config.yaml
hidden_size: 64
num_attention_heads: 2
vocab_size: 2048
norm_eps: 1e-05
qk_norm: true
tie_word_embeddings: false
parallel_block: true
init_std_up: 0.062
learning_rate: 0.00911
weight_decay: 0.0
lr_head: 0.0101
warmup_steps: 117
final_lr_fraction: 0.0
batch_tokens: [16384, 32768, 49152]
Each number is 500 + 40 x the weight over its row's rms, rounded and kept within 0 to 999. Layers, rows and columns count from 0. Numbers have three digits each. The size before them is the row's rms in percent of the matrix's.

# down: layer 6 MLP down (transposed), 256x64, rms 0.635, rows 125-224, columns 0-63
# up: layer 6 MLP up, 256x64, rms 0.654, rows 126-225, columns 0-63
down125 112:563480519474498440465463471495578489520508500531589545510440594497486543506470465518483468474503532485497533500457477517489566477554490533440495508485571487534441505449417528415575502540528500
up126 099:448509514493410491496405513504517495442435519493478516494538491451520499561521498571505447527501570533456475515547512464521555472532494545415532526485491562514538542577543551459437465512546484
down126 122:494471514462544527530555507430484454505515510511491495563495525506537557522547571523445495460488511531447495485477519488435500517499418475544554556515490477542468354448480428496558514495477476
up127 089:539523525498484526457532547530514553523501479377487501515532478476465518549486438482476464539488496496416527502573465487488554479501433479521539499521478564495523516512633528550493554540551484
down127 081:573505444541530473481469396569520508480499500463507462510466524552493502493495484487601550504477535527438565490462466536497475537497480481504575566482498535522513398477490559494444517542527546
up128 096:498556550588517509502436467523488566460506436483430516568448501478497430548440506546485490480520538489450544559457499509491503474507515548480529512597528471505441495431510546492511500434517555
down128 085:483448467541583532448509495513452478538452470497576507524536468488444501516461517541546477572454445545525516559514549511494502485480505419456416513519488488426465484546447448559491523538493443
up129 095:435494460585486507522494493530516522479472507483566506543555505488479561493464580485497429481446492519489548540572523479469599499501440532448521558512509508524438531537537468501539545456586498
down129 094:508424514511506465588446517538507453485567507519448510462427520539524587497578506458461514442507529437531523484455540497446448525477600502514526532468529528501461480485551479486516472504561532
up130 099:509504530551491559445603430485488518494511470533484445452431451487488555482530500586443485413488495517555515514468499555561523480427446475536496525505516460525518531515474508505421456485495463
down130 104:504546440452536472485447468508510504547506446453541564564501500458519535468477478478464455504502543481512487541434458454505477487540516552460504464457568440573513543431452483481546489462571584
up131 106:494470500436486443465447419528475492489489509508526571454417495466517523545448420479496439544553406536494463474497498432481502544521503498475473526528547481542542538532497418460536545497479540
down131 108:489482455567568557495522543478505509406557583520510527516502504485444516502544511529489447497476521484466533547517570586535528499545458502478482459518552462515517534495518464493572509460469388
up132 105:498442496553495524458476476532594516481533518521484436525470447477519459467519501472546515438524509490474474516493501461516485480608477555492449556504576455535415467451490515433466473500409503
down132 090:487554508408473531466508503503474489470494441516567544499504547502518524541462493546564553547503496505463477466492604470509492513420480520529478467448544520496548432466449535543567513597517524
up133 117:500602488512490554541581472467438510559552496466490520453484546535483565437591467453497497543497514453424481495551420516513528483423497524489520518469528501459494463510522559506509461474516532
down133 110:474488408528492464519559527470489458475525472511481583545549487539538457474493433529459459534513488517516478516435553509399452552495528418512517577525499486483590491536531453482469523527494481
up134 101:500445519485487556492432473546522450490465502491473548570568514442481431456548544537503574512529515491461483425519475519560473471528523461553534598454473483538525486477488476566479503554465454
down134 115:504585448405560584466482514445504501442519477497441515525477470465561521478471500503513492407539574529475514497464490502491426530529502512461546541496515539485464500565452554559535504533475519
up135 098:427443495503495414537499463486457428512503567549557498488511546485468521491460519468472507527483502486561469526566572525496497421499485548439572500510553496509505502550481520508439481524593435
down135 100:502505492473480494530495535539470500504471484566472518511489530469442494531438470483565478482529438539526470544509456541500421489535559543471616459452459612549497513439433487472503504485485450
up136 104:557546516468445491522463543514483410439504521471493592454535491498522502508509471521502468517467486567481525444446481497462526478451558423472478559529416466548513556536480526496524427443480463
down136 100:469439470480570452531441548497510568524528512514429447522538537547489504509483496532479489490503445470462412468507559462478467487429530538503464545533571474491561462525424493555459505446552513
up137 097:533499496517449507448475441557509488538485440490522484468484465466528539468489593462543491473499505483417443465573549467446476424529541515475510510532518512517502523548531484566568512455563589
down137 100:525573416486522560550465527474526466502538530482502446509524502447469522549536574550542420527542500412510513523502440503490532437496458524528475444464439434473479580493532501484498495469514540
up138 099:463503510553452516510425515547525435505519462478571532503473410494513467504444565486479501488476527553517531482542585495475499428418441508476494509546542600500468502483518527510570479493465461
down138 099:532501507501498545508444438539504537524477545519470442467591492454472479517460480542485557542600485493501536492526461608532529457574535514516499469441468397549460502497485493506503511485526457
up139 097:439496505519532511494495439491461517487484478492418465468485414577551494560484580543448474459471542457515458428486497533534529432577509493540489498503579489542504516487454491496525450477516422
down139 102:557492460537491494493477471512431481450528557514559561516566420506530541436527479520488512433500497460462508541561512532489474518572528421597481529496431479520510527472518551525544472539501553
up140 108:578541496466455535551524439485457513463463467524535507533594493491491515465475490518490496482464473463523524476576434566460498560547493468514459479468475505476427466529509462536600493573532445
down140 109:534500381505459481509457547559520462494502478509491459507472537546538393567518505522489546513426522494486529533456511485475535554448487466540528515520559421538491523443452520496504530532578477
up141 098:451452466489532426568499536470480579520516545482479460478480516476441481530549431518471481526482530484528504459521460572588468597481552474444496574525499547482443512472478536476541455486518509
down141 093:449499437488596439436546496508441496520491446493526467565479507541567513457430500546472434445506457504512541460542474499536525482510530482533530489548471576479489526542503436509482480463491411
up142 107:465547498478475519539481460526435498580494475504440560471580543426460472466551590525440514486469469470524470490523520495497479524506537523543539575508565467511460484457419547491450480518497446
down142 122:530478473411514566522453458508466482524441515559474522482535476520500460517502530467528507534503451565465442427549503502470478495491529478520490582513467550442462516494455610489462445554570496
up143 105:454488533441569494551483511517457524562515555531468497486546498470569435513514462475532464463544459532525569521514419495502590515526443483521442524456486501450472494511486522548518439534421440
down143 105:476470451491463562482457477435544433500463485436441528479518494522515464478469580571529524574457475526452528456486514502406479498505485546466538546518523474476507485470533472435488494518478608
up144 086:513518477572439482520530476552497489510464575541479558545559526492469502567521450510505453515552459497541502558571470517586551518405457480541482556479501528556480483544457528506485478438476480
down144 089:498497468549541511551527513523554555494437487433473487532515471523524448467460502473443510501481582533507421451514406474494492426552526485437538486481493511431449469439536453532463515480530441
up145 113:483528553495566530470445396554587506460544484549528474516501568520484471494484535577466471496545500480519492442475518482462500588490475517430460457475481483487489530533556467555563491446495526
down145 088:510513521496399458519567551500484483549493524474422544473497551492539514529518510465508514492584582514463529410518497478524456470510548512537558481485495553532484489564483492409484444451546527
up146 093:509479557489475483476468423538470497510498449496420600426543524501567466406456528566565515468481469438522536528473534515535490510465530511519509519483519469560467439483483502565537506506525549
down146 110:478553507499522527445542611524481423424508463466477500536453536558468542539480549454511512610531459483520501524455479459513519513477497443568479484532518525482437480521496464471509467520431458
up147 091:543520491508513536505425517503472498532494494552515519486533504501516488519502457463480413509568469488488492489421568526597416541503509452508527560571482411523538514561551418510492534542511499
down147 094:415488551441457570482449542482505452457508515490509505508507572515465501531485502482486592509546488446465455530531473490516545481460600505504398502479470551518537495518433493501505499420468458
up148 109:486549497523480445497577431515490397493568428514513530531522547550422503484529464533515507524518472441506505508476514512452539505500440483502519558477498554486536565566428476516469449475503425
down148 122:473502442489563439444564458508499462520550510473551489498533552501481461589462509508527452512456540465455482494456536498488513543512536426502549544554527557520507557505579518485589429498462498
up149 100:513502447497436539451413487507558550537447487472578519507415548492464460473541525522507523501521491453513498492538423562467500505518453517496490468531510471534438556489579463524563575470519467
down149 085:482514501530450456511541470458555500519517484559416457515550436461524484569518587463564497503552517486505508453465508450470457592493537443555417563458490507494517465493514458457522535490522504
up150 123:439509615518523443521458522535514489569498534459464435467482434512496419472548499490506468502414591468481517544459514481535478484479461553471541543446548492470529439480467528472507519506482500
down150 073:553510402509471496528591449413519491444506446531480571484504545489473514511540567499491473537566449495524510432499480538487487469525515460519440510470474539512466613461553465488495486508492490
up151 089:538459495571544512509551491492495586540523500454488437510468543478510488446596510460491504487464507484524538541509503515546553406466527505523544571583532506493390513530507518456453471504488513
down151 092:576524539488522489517490543461531479495425523496461442501467499434481522538460513502583363451490500495523544471505477494446529518540523548531453431532527461545443480481453494444545501475521540
up152 099:581517534455518487540526430433496507471403514501445544506553478543458440463479439530575504500506505466504550500464472521473489441449583543434486496468549498516524451525492549505513455533457474
down152 109:534498468460496532551537617565483453505469494468509455482477512516500516517513466537504486514409455520459547531503610520542462457515473551475491516499529464561505572442477494541430438506519523
up153 095:473484503510486489495571510500511480534499494486597470512601550481483515436486442545545466503570433411495552504572555533518555517531515526519473466507505453491557516440569478438489512523521494
down153 100:518489523465532486462539552476530513470468447440452510531447490480525508597560505516438523556462519494582534553462473505460427477523424506507454583513527514495450537437461503543508519560529522
up154 089:491550479549504486466422513531549518500506522559502447484584498487498530496416535476462565487512429481537527513612466487466498490455544509514451538525586508460506456474512577454529540484463489
down154 102:495454440490460576470523496501494477486460515560433475412547523432478454536526508505569486428502559526567514480469488469488522521496450494500575499440514576506460543565486555522492526541457479
up155 110:504500547389462489465480563508552461427524470450499512594490516440471465560511518552518596500495454438511487471481520539498506498486515480459548522503469519564520519451476565494554470478452468
down155 112:551514483450444536483534519510474441548570462471484527485512460437605554469519509542503552554464499481447479493491535522565518442480499467522433515532488469511545502493476433528502508455431594
up156 098:428474594533501483427536527459527443455454499501484547477557468514466492437528531519571519442525435514493500552486541558455517449562519517515493490484495585417453463505510519515496444504530504
down156 094:521549466579431542552490493528479479515601447515488493451515544468572428481529499491447515508463534500481565474528504535401488524525521432510515538531517433458560524536517442477538486514507522
up157 114:542484554458502549538521415588412487489427493498558481418532561525526540494461440531492474506486499537577516518459474537501453482512549471578535496509519532509528465473503460532495524543468451
down157 119:557520451517516506453572436429505504509437584491451428530491505455553463542438439541536503580466482491513560562524507530510516516557474435488549527500507537551549525486466491516502507498450499
up158 101:519477453514524479485476453486557465533602523513482437451432559512503476531476522473418506474534451494538527510514451540516511582487532559539506519406475497493504463546465529474566543543488431
down158 098:475505574523494468474497466518503483424513595468514476562465566455534504460500429522468555536534503518512553464454548471522490424523495549457501419484495547537496543476523425447467492484505570
up159 103:465504472491436614481479456490514444512575464437446508484468512588512500394467533568496518528503517465498516536490512544463470393528515545450506554519519482499546475516493488501476510480531530
down159 107:515510495482500448504426445550494522513441515466493477483551517504506441486503451489506566527489495445541472499435466444498442558443447578482509425519443556493444430407493468499520547506528521
up160 092:471512500503464487506546492527514442495474559480518490436447485403491423522522443489541551470478464597532446502536487524513524419506577520556505492519492497470548565494516588502515474554538468
down160 090:475524492501490527453497549439496547498537510564543501511503565586503498604517481473484511511461525551484546437470515455477475521530440520534457469542448514506513525483444450569576449469550429
up161 091:439529470491501466505474444472411501458480525451433486499480459495525501550512550486506478458494548511430552593485510566571448432489482498441536538540562527536469491540439527509480439515536497
down161 102:442556548425515499442473512427525531503529549535466485457524590504472513559480476429542545522476539496526517455457501541476486530518472579507507450509514485428531518406510510494460443506437508
up162 087:528544495456503485565467546442546548491472568464530553528461554578517507451509476536551439455534465571549479476423431514511568518515553525488503559494482482554526540547519530483470551508521502
down162 081:494519536544491557463466560452519491485488426515524500524507452531514526511430492558540482531510504498528499435546541563490527480572512414565488507504480569444502519471450424447451484519558574
up163 095:539457457542521471416563512551501473533477557480534525488490509493430555499486510535547547428461430527510520488523538535583520496543527521420457463439536487503469557505579555522539519503490475
down163 097:531446497495454491538522548525482481552484495568528493608535523502498446547407510553539413481505488489511482550496458537483492514511468459490486518524495506446562487469372474464505537519560508
up164 100:484467522463484563473502537457474458512501510548529584437484558474465452513448496436422429519522428474459513562484490507495524501590446497514470500470543446574499516556522451489564481514517498
down164 111:473582525553464566489493539530574507512542511486504553459445449514493558506524436580478531532496462548533528547490481538542422468539491576536549462503543553490472496460508439512487448533489456
up165 098:564465447488439531488529538510556502455510436505434466500540512534477601443476546459480485530553518513469467499599493534467468507431511522558519512456533477528526539444553521488536452567496481
down165 101:508529409513521484480567503527477508487547482509491531472453501448521465507432498491532453540508547523589535496461529503439539506462558411494484512497581524437568530455431533586524505496504491
up166 111:510548570493551448518475540485463486475477452505489522527480501476577508453560474412484473485492483514468500475479535497540497541483508494559481558474533396507542482496388501448459467528411453
down166 093:517473482537448550540541494524520508557528538498580530501492458537517444570498545542547569498482461444495538499514487542431552468534467464466517445478480539552421523553595498517435511486517534
up167 102:478494510486493534460517507484530520485520529549518499529511531564499406534509496507518414475547487557454477484378468524535484612439530520526493589525481481530449537522571480496498522532488462
down167 106:526523534502422496510514475478489505546472585527497542569512450484452535489491498565519558544540486457502469522489419505528466489545452484524485489475410442511459568475505491542551543574450425
up168 095:558492508495483478536430518534577447460528497553430487488545461514490533495414553486494495480511508525447460540515481504540476502486547535537499446520513438600549422508471510478502445555414505
down168 086:414453482446529500427497466478461478568484567496549496557484515517490512480576448474467474501446450510491505489554552541473497500540442491466519476463501520448500482504428539581524507394531529
up169 109:446474549537466477536459468569549472516486517529509480481518413554479530463465465478498483502521585510472550549572517438453489439388468470477524577534489491534524439485549505501462483490519492
down169 107:441508552561527538538435527499562512467497537557518547521450504502524573490528471505474516455547476484540459427518466492524532472514506512558483443453489547551498515435399465514471469501534404
up170 089:540503517478525473481514489484475480490454486424464534561512509565469443466496476595524527516523471448484472410536510451528625462526493513485476483434553507416536496503527504518491431538466476
down170 084:488499443502443553486579537477517554504493547541419442539525510473539491495428494505568431448532461516476464486496535439485427509477479499524476423525439498513509467518523440479422499497428512
up171 104:486471493470500471518460540485418495396412549466495478428475422501451513530526426449514507478529536526478450459518516532520501508533539467458523446576464523551431492524518523482547487493559516
down171 121:586502499445477487471553430459483466569536433466514533549586498466456545493448525522514493509522473548522530589501548547496538454500448457502469470424486491431509546499456467460525523521476483
up172 102:444495523479488463535496548507590510500534462531479458502563434494499481562447470461383544475563418458504464546484496460568559502490486480502526534535547511532532472546499517506530469493506575
down172 110:529529509523510529464485566489481493493560543466484457407534488528541547525478514529475514497542466538474511611436494558473448469544589481476488509481499520579511532419491514470500473492411457
up173 090:488483478523482540486495446459451553547521486486460463520521398494575522512558517504532477380571499494473499466439535582497462475512501485531504510537493547495499444488450540472583464499554468
down173 109:539459501511537488494462423438501508569451486480493470559544458515453413512496539539529466473495523469510491520456439460444499578556552505534532560492515439445449494522472446481526464463446561
up174 103:620463507479539484558503479522499473490472524544510561475474490480483533495429514441475435450473508547464470536453466486455488499481555544549536542531488483532486555418499527508557589507438543
down174 103:496528564536474504429556496408524482458503474494506551470525504526527438530533493465551466516486538471556564510560505545498437494480521529476555574473445509491496456382450520500508533441532489
up175 101:571539476523440507461474518527532505505460519474581553568461511464479488427496576482476485512531448454471503501540523530511485508574482519422491543499503485525542625444544464480511570497495501
down175 099:492443454490538472457489488503557514551475579513467416450475471504573472541554499533435496487492523519492505503551550472544553517477480542518445477621446502481459500540537515535538439466453488
up176 112:434508522526507474483582453471460430480521470467499473571598474480489532500542466514561486473486425501508467510492524584561439547598526504488534478487451476469497552473456513528516525527554487
down176 116:476615484448442460441476464456551489451559446458547476485530508486511544478529454461541479447558493558520527544447469487515513434511550434541466505507533466507537536501438471495523551453522490
up177 107:448502567524479486441520509501568516527560500479530473539483525457443432448426523609488458500482508518465544520492496463460572506490478588528499548430479505508505506455514579532499456484465456
down177 101:512462527515465412462546513503465518470476541481457446463510522465480504490484498528515457428555523448512435510539527433559559525500486487483521483542443482543486444609530525561473596527503479
up178 083:465403523518550528482514552553554475493499581514544488499433483491507520449543514453484508459462566533406481518513448462511555450505482517470532510512456511519479519525480558526398468547457453
down178 084:460510515525452509447527498499454459489471481458558538534496443538532442525490493521501497525520477590510530507531478458475476449496546466581505523427480403446593472461532403510484469463503511
up179 111:548528550442520506502476564443497548522493464500482499516458464623571480463528459494480405529530549508442508484482569501465537520444538492460566502424464467483484500474515477531545540455505501
down179 082:513476486521447433470524511523503492500508480538534512472568509423402483524467526445508580536499483462558493563473470403482433515523501583506423488489481555464484510525467501439466468548510506
up180 093:471487588512506496440472545544504496465533448572529446499492497573504586468442535489456564496478456529493515527463470480445581479499506497477476492536434497507584525444501510434516502435550514
down180 096:512443521420543451530479510469513548547456507452464526465474536465526500550514488501475514549523570575470413477565485603520456512546449518497496518489573478453483476475555499571449493509485516
up181 097:512413482492507449466488453460440557536453446570487453427576496438533538472518530534483524485500516483495491476528432501490425504526491436484507530542588554554519540534490527560507491514475544
down181 104:527522449506495550519472513552573486454466565484597479493427472465518470487490463481581548489463481492492461494493495528500516484500474544525452462457443502424457496406476442459455534417491512
up182 104:600542503508472476525468523463435515453459539526454597461511511556513575483455520469547526454454526466512480485545420501544502473499487484549508497484550458534450570517521492466569486498484425
down182 075:425465542517534498460512510590577444534493520440531428463505483509460585439507478495521532456490499504481475500477469531492526504486503478419519504596436499459520411442517508509457476486534469
up183 094:522386530441495462514462460481586505425463498447498502547562476434505501487533447431541513487471508498483537484492500521479466476475495472482579536459498553504564568466511497566489514568478461
down183 102:453507516494573498483530529468430524510428508550407429455501476545491503510508492467523540559562537515461490508573481529541532520489548466514534558480489507532492441520577545495519464581423506
up184 097:487501584491512541476515513564479466480507486489556565435516566463546511542487551559455425529531489475522407470528517540551546520517497524489521444507469450486486431575484430553515517483546497
down184 082:503521468455566455527471523476531477496552455501450524505534532524458464419528464497512564418505498531454552585447547443548493441499547463502430493520551513538509548419486487474523494515538451
up185 092:464476444452518507496541508458541424487494467515536443483526541440511450466537489393456473576500434474474447523538452481453463539474490392516549517470549454546525491528510502508487486529462475
down185 102:461495574492468526468429566529492532506482521441530517535478488511512532456528500590539469529440467504501543534573560543486541454497469535533515427534480551520498471504423472465484570498426553
up186 116:504468450547465531442491472514496475561445426433575487543452572530433572415486533432502524549511474482521474468460467553504507465491464537444507442506520490477482556506495502471511511495566544
down186 094:527425595465505445473505453452479455497473534483358484487491497417510461502475468572483502503494532534512488484536482441560538517562530493510546515449492497580503512522516544536517477527467491
up187 090:493511465434458534478465502498378476495523506520510561491506485513504511408536510545561438435461488475519507436493453544482585498494490498563488496492477541500549569492448485493584499492503570
down187 099:472510536505492512530474499495522453548503511523583481520476551552399506471497509514576484505473479540523552534451589539536468514511487511481544412458513479532457591439478473441485520437445514
up188 105:504488495471523516520517461545512475584518491491578483492537610468511515409500476538494516543444490497541487571554474531419418481508503492484454517476534477531498475570432513491490484521449422
down188 116:536567485546442468486555537487493472506523501511506456493560474496551474512547423532554498450527488448480515490474478513545573469537446560514525462436591496578409491478529503491563468519463520
up189 110:430432443479504471498574486487524526476536467470483447503479544507458505481488509456479530491501412409464443473471433507484513472571461541469578434517511534517559521428532535503448550498516484
down189 108:500530483505567473591436482550515501433525512481521429520480504470493537465546546475460468505423568524487536469528510557473560468504511464511456508486573411475539476420478508465493496467554546
up190 106:428541511543490518495515431468492532441483461482492445420523445468583516479481446501546481528505518514525510486519497480434587470541527495463419496568528565443492518486539553547504471431515529
down190 113:421488412449446542541525489508465466527550510494460494548527479467464453467529504484489506512397550501550485457554523568566469492463532464586518484598469483503477442483482501494541510518497488
up191 097:523483530455559491485536539457436418501468517437517560483439520516448550533505484515532485485487483488449420557510466482524568474534467503473524471511509546494526549541495569505412502393533523
down191 100:491493554483422490442507536539468492526442451486490521486548475491522517497480519520409587530530512495540497469478504418536462522540521542447514540470501422493517448515573444558447454583503503
up192 101:425427542515574461565442551528521515503527495460489484555574411435488477425511557491498515470489524462479520508558546508472470543485440489528529478488490528465463533497493539459568449468518546
down192 086:460552470438481547473518473560487495501463500526568473501434541566522517509482488459437497523487480557491449533472529503479496500498471493367510552568485456540496475489451472472467526595448454
up193 090:575553471491461486551467477457458484507508532504454536525515485504492508549571477527514516521523530491499532532541527514478608487440430426426486556502443475524449475587489502463542416493530484
down193 082:554456503499500522408613544484528485511513468564472530475501495415507501501483531441559464414518489462500562473503519504494436498463570534517473497455539471442492484484502473560494457547440534
up194 103:586493507446540498517428527576527547467539482484459543533539512434491472561455519520507526545486478441475585519484520494462555507452556447423479527558450538571548517533532492506490481527495490
down194 098:483504470502468444379535521537450541474469557506479482480460530579555471518488555494467472444500488464535424490520476562472543456449554492526553542463530485548484524525492474465543459487427545
up195 099:437518495442484459514509527502602507480512587411508474466541556548435503507486497505518440441420407447445548522495492529503529469522514442488485548489477501514508455548524517493539511514491557
down195 123:491539468519528462534590492514556467498516519474537493492491486536535520471549461520555523495465553518453496437461467472486476513566549493445513525489556469556564495523549456514516568369501568
up196 080:472464475438467511438508551529531504469487527460500452555415497509447457425478477515499528500568467469482473534508520539495428408458548481558555512485494536474582505463542546484481494530549564
down196 074:493546565530511479559531441477480513523542510553509577511475563502564517492500548406523509518561533597529510439526446508481507571488458526460540526498512535528483496459468432498471496484412512
up197 097:480515466465573512486483528407497495490484459523472488500475505479440514490494488550481503499584449474482544481494467488469522569462444543464486582455544479386481524436549542571571486494498476
down197 110:505535493478498427495543464456458577540506531557517512478508455593546516514474526515479537489472512457429461501478514521533441460456582557476500490462551509465478519436487453583504464542552437
up198 099:500483451545514534460566457579511521491554499434482456499460559468462471516497521437443527488558402494573503514523462535511522450561504504495492522552477498467470466485528557508467436422563507
down198 108:495581454563466561540430570567507524494505525463488499594552460512517491420479412496492538505491472523525545531497559503434496503543473587500516537426493515507473476490485536509526482540499478
up199 100:512489526536514519472486558492477567537484490443520487504495449498494511471576630448410548459492574459491482530501497529511570456514528481477539554524464460499520540502461579499507504470484581
down199 100:496581525474485471544477495531526504442489521544525449514546546446498487453530497533436499595538510529558511520390492492532542491499533576476515467417501531537488499562452457451510529488550457
up200 091:464497450432510532493477430480515486536447449454527533498451507537433579485525496555556553517544544516486514478470523547524453430543505438492575553509525438575489526500560494524499517509533564
down200 084:502489510537462469500522509514504489534540600564530495474531451546497453481522503500372460514473525499495574523508461500487569571479550576496462506473505466489476477507516466485499516561480383
up201 103:443512518503478459506441549514452489525438537469497525507488409522438496495469587541479463497581489567456521541491502485480518439568550506529480518542489470475442520493475574439538478415497525
down201 108:499447530488465514519551526452563484466494536464471461459442575477574584464529562555514459433494471540463533550492428543439523523502501440492484541537564472494511470471481457465448543503511519
up202 099:533505453551534447499588470491469568520468500525495498497499515538448618428497458446503497456522460490497439503473469553469517490485500512517522536451567457510504513462514511455512550556562598
down202 102:506560513421476432472524525433482395472567542514525499531534442493548410499454539499470476525506490513471515517452535502548526528557495495500532412517548547493500461557468522528504444537496452
up203 094:526463532447474453415502521470480468544568455525514518467541427472517472500503568478521432478449497549499433487440523486521478467519445517546549626538523481471484520469433545488493538487486495
down203 105:494462542543515517450487535519456477556514490511490440488506524494446556495517479479477423411488418533522537504484473572452547456510541458500490460446550560538490498473507529587406543453502508
up204 095:552501535517541502557486507517497470542435500528469585496525532502499487499481525526567496445474494504492498513462411507555592446576505529507407533503484534460496440483520563567488484466561441
down204 097:530536550533460504564549526430549500557498488465408457557447506481526476467565543462509439595487457499468394529485503516519484488517484447502481478514475569527518462516482496498533498466463561
up205 096:486528511446490478564540475495538439441506442490484487498575525588491505526536449538546419515425486508506513552504512534558507473521520517504437468486471415514535481565506468516509539601489455
down205 091:557524508552570511463475471520479522451544488505486571495430535406501499447436537428453591559537524483453537438531504500499497531488512468519550457485489566466499437485494510491529479479565524
up206 102:425481534485517468500530579556549494516477520529536516499539497464503557457494493448557501444575436446439432473493531479516506512529503532474496512544506522496545551469571480415556580492555533
down206 110:556549481481487486464545495454514516475522514512466472479578477506487424471500471516479467580504458492505550462504474486483426508496427527406440484534464540580508525465500539482428503590541444
up207 103:473525516496508505432545449464397506497462528497515547408447524495464473389504464488487506501463550450494461457492474550427499514481468464536433491561521523509559541523546506536452507499502440
down207 094:438494517596443534537490557422611493492478505491473514457507522481545507539540523393497431474519458520494508476471493400477493493527523498519513491443480503527488478455427489525515526498547459
up208 102:512515504486511459488474523464496576489472535524490507503508464469499521432490516506549569505511515549490450497529424534529509402526595546461608441556537479478482497526551577523462480437508512
down208 101:508556545539461489484567531521496530506494520484446482466474593494546533547520518479478509513507572473509542557529473445471453565510414483540497537459490571509544554568449497468550550461450550
up209 102:478412421542517503491530456495528502481497531456479501467496523502510555468531517481492463523512439464498579477523496584530535592519454491434430538554479452500504548516498415488562503454558471
down209 114:544563457538416412481429544478489481524510431538509509513543485492533450482485455462525543505550423564492472553524442422470492474477525479527503536418518516524554472560506514489545484532507488
up210 103:559520546499441451539488495526477474485526550516501573432545511555447417507520474562499481491515489527509498540509473527543482520514469481441491542499448388513390552536463463503514532446512473
down210 102:462480474550480482570518477541562460534437537545426505454398477488511481481485519502476469494520451523533497551486539469478413464513450536490553425500478527470542505549486525447503439510552424
up211 098:448509509506494593482446591483527538463475456440493496541509456463545484482526491567503465474491500442466474497516560527485518561465538487491497478499460529495539579487598479509582584485548493
down211 110:441526497540459546520557519480447469506483516570533532445445443583468449489442498481455490463477518470529567439594465492558487523496569489503513576550494498440532464494528487509496446486504460
up212 105:496493452525490502487478520508542481503491419440566457463459487563399505523488512516541573479544471543482393471467494547530454506510509496437561424544496508449453498448554516523519500497555507
down212 098:520572460452445519495554538504460548489509512462556529509507510562539384467500533489457493543457535465480545485468560466460512525495491548521460574486554502497528524431505492486477474429416548
up213 096:520486516555488495505528506539434585492599526515464518565505439496483419448498480527431471457484545476442498491514522561472518555521522501569476572478506524409467549471489489473501517488516436
down213 111:464440515449510499459499472405532488467537468483559486444480549495574551470497492482553498516501526491577531507510454461475531404567508503520533470536564454580520528548478556467520502479473441
up214 102:525490494555452492480495534501507506492487493452492477459445501537368502451557459536460567537466540436413536515483497560462527549447495430475540523457518505506468506517537468551568512490494558
down214 078:412544455480488409522468541433543484524457491554483520503499526450509535552532513513514561484489470578515444504427468423425488477551510478510421475483509461502566515463512460490475556503500470
up215 103:440486500497523434548449458460444485490454460523522508541576438436480582470499526505566441416511447479504511512474468530532445515510500531513481522538479474442402490454538522529480548537521527
down215 109:508502546565528492529509485514496546477444485564545486463477479444423428488522486452438508479482485492545537558518523501524525470457462542432447436546435406515504576496495453510525443494482448
up216 088:470491505474496527478521448443475470478454472494408568510469508496475473533456568495552522496508500530495506407461512553484545489507545466524498569499454526488587515491482612494526448421539459
down216 114:528461502451514583502438530477545500515531537505510482466504471514509510556498459542490581504488601513490521437529493422540486458555506517498530520511465567511468549486482437409480558584488463
up217 101:617468514486481502455571487544557504553527459542505503522532448478514549450500494520484458521443461481482464477503498536448420500510473496591546476501436509555506610486479518498525508482460452
down217 101:493471472592474534518496502490481475455442490432564515567485472553526542479437516551485487514490471572504461585449525492530518478493520527439485462529448559505558483409472528544475557533462523
up218 119:492433516524439553493475513538553486501509469434435446431443453506511474471495478555538512479552537564520509517447529514461459427480509457392479526519448552481547519496559481505548448508533502
down218 095:473495568447542479568500553479603526495477540483510508518519503497450634493498475506474530406479509479489535485478508455518534496577477544515510435437471461526463469517484495479444528526555522
up219 091:549484446515522474462485515472454447452516501518529437467458509555515600408471467550484503540571544567504450522495464500519470494532508549492498502552504412524423456537501526442511511450472472
down219 099:485474532530545453444502529545511488489500452481478555514541436500567459535554584491443458591515507449520540469539456464524447456470477548512573488450557539481515542457483476500493515585480523
up220 105:513447537512550514471529552486511489477482487462447474484474428507418471555542436554438483459552472533451456548485427494488565536464479547561503502471478504525471592504567535502490466454484547
down220 110:564552538565483514502469503535446475546530504553503489492567489477472458514547497500531466465489457440547626510526468542530403496448521536482516463545498518513489549513474436494474542500433558
up221 106:466506528454452477543412511473570516481505532493483540514538486464458472524531503424458516496492449483461510521561415527560446519486481478492531532516507398568465520546497472474556581524561499
down221 100:524503436535508423516603458512516531480501503522486533537497496521519495468551547500509527490471509477460529463506476452406581542499490419519512559464485445518594534483546470535468548473576501
up222 106:548442487471413578471535457530575550468521489544470426528525453424490469470442531483521470487505506554439491519474526443460524487505552464548522477566510488549548549485515524487504544476435468
down222 093:448511521520450437523486466383481545538483555510460492533523561548457518519533483511434562442523509552480525460502518501507529533490460541511512478420474427464531440530437443513502535462476547
up223 099:525493490577534442472519540490469492552477470500544431499515580477496475443537455470493548520501495482553506473532581566581488467447568488452525513582564463496481485471462493499430523548481477
down223 086:486480563446488520445490463414436541521547472487483526544518498523549515546486547475462429517482521527460479410589501467477450558499511508502458461468507547499507461405498425498526530542470530
up224 136:512464529509500526481493489452463443484504443505456498376485406504497536531524462493523475526486579492454469525487555472429494497485518463518548556482475497459592460537487487483587448545539516
down224 106:506511428590518445507594515526482527495527455553465569528459539514466459498526540462549548486467522495514492502481432429477456570461529517506477550525513505488567469544601520538507493479513540
up225 103:579514535476477560471465456508422474481576408457496487536486519493512482461501539492444427489454488485497501510488469484504467464583508523589477527542562475523470591510470495520425529479489470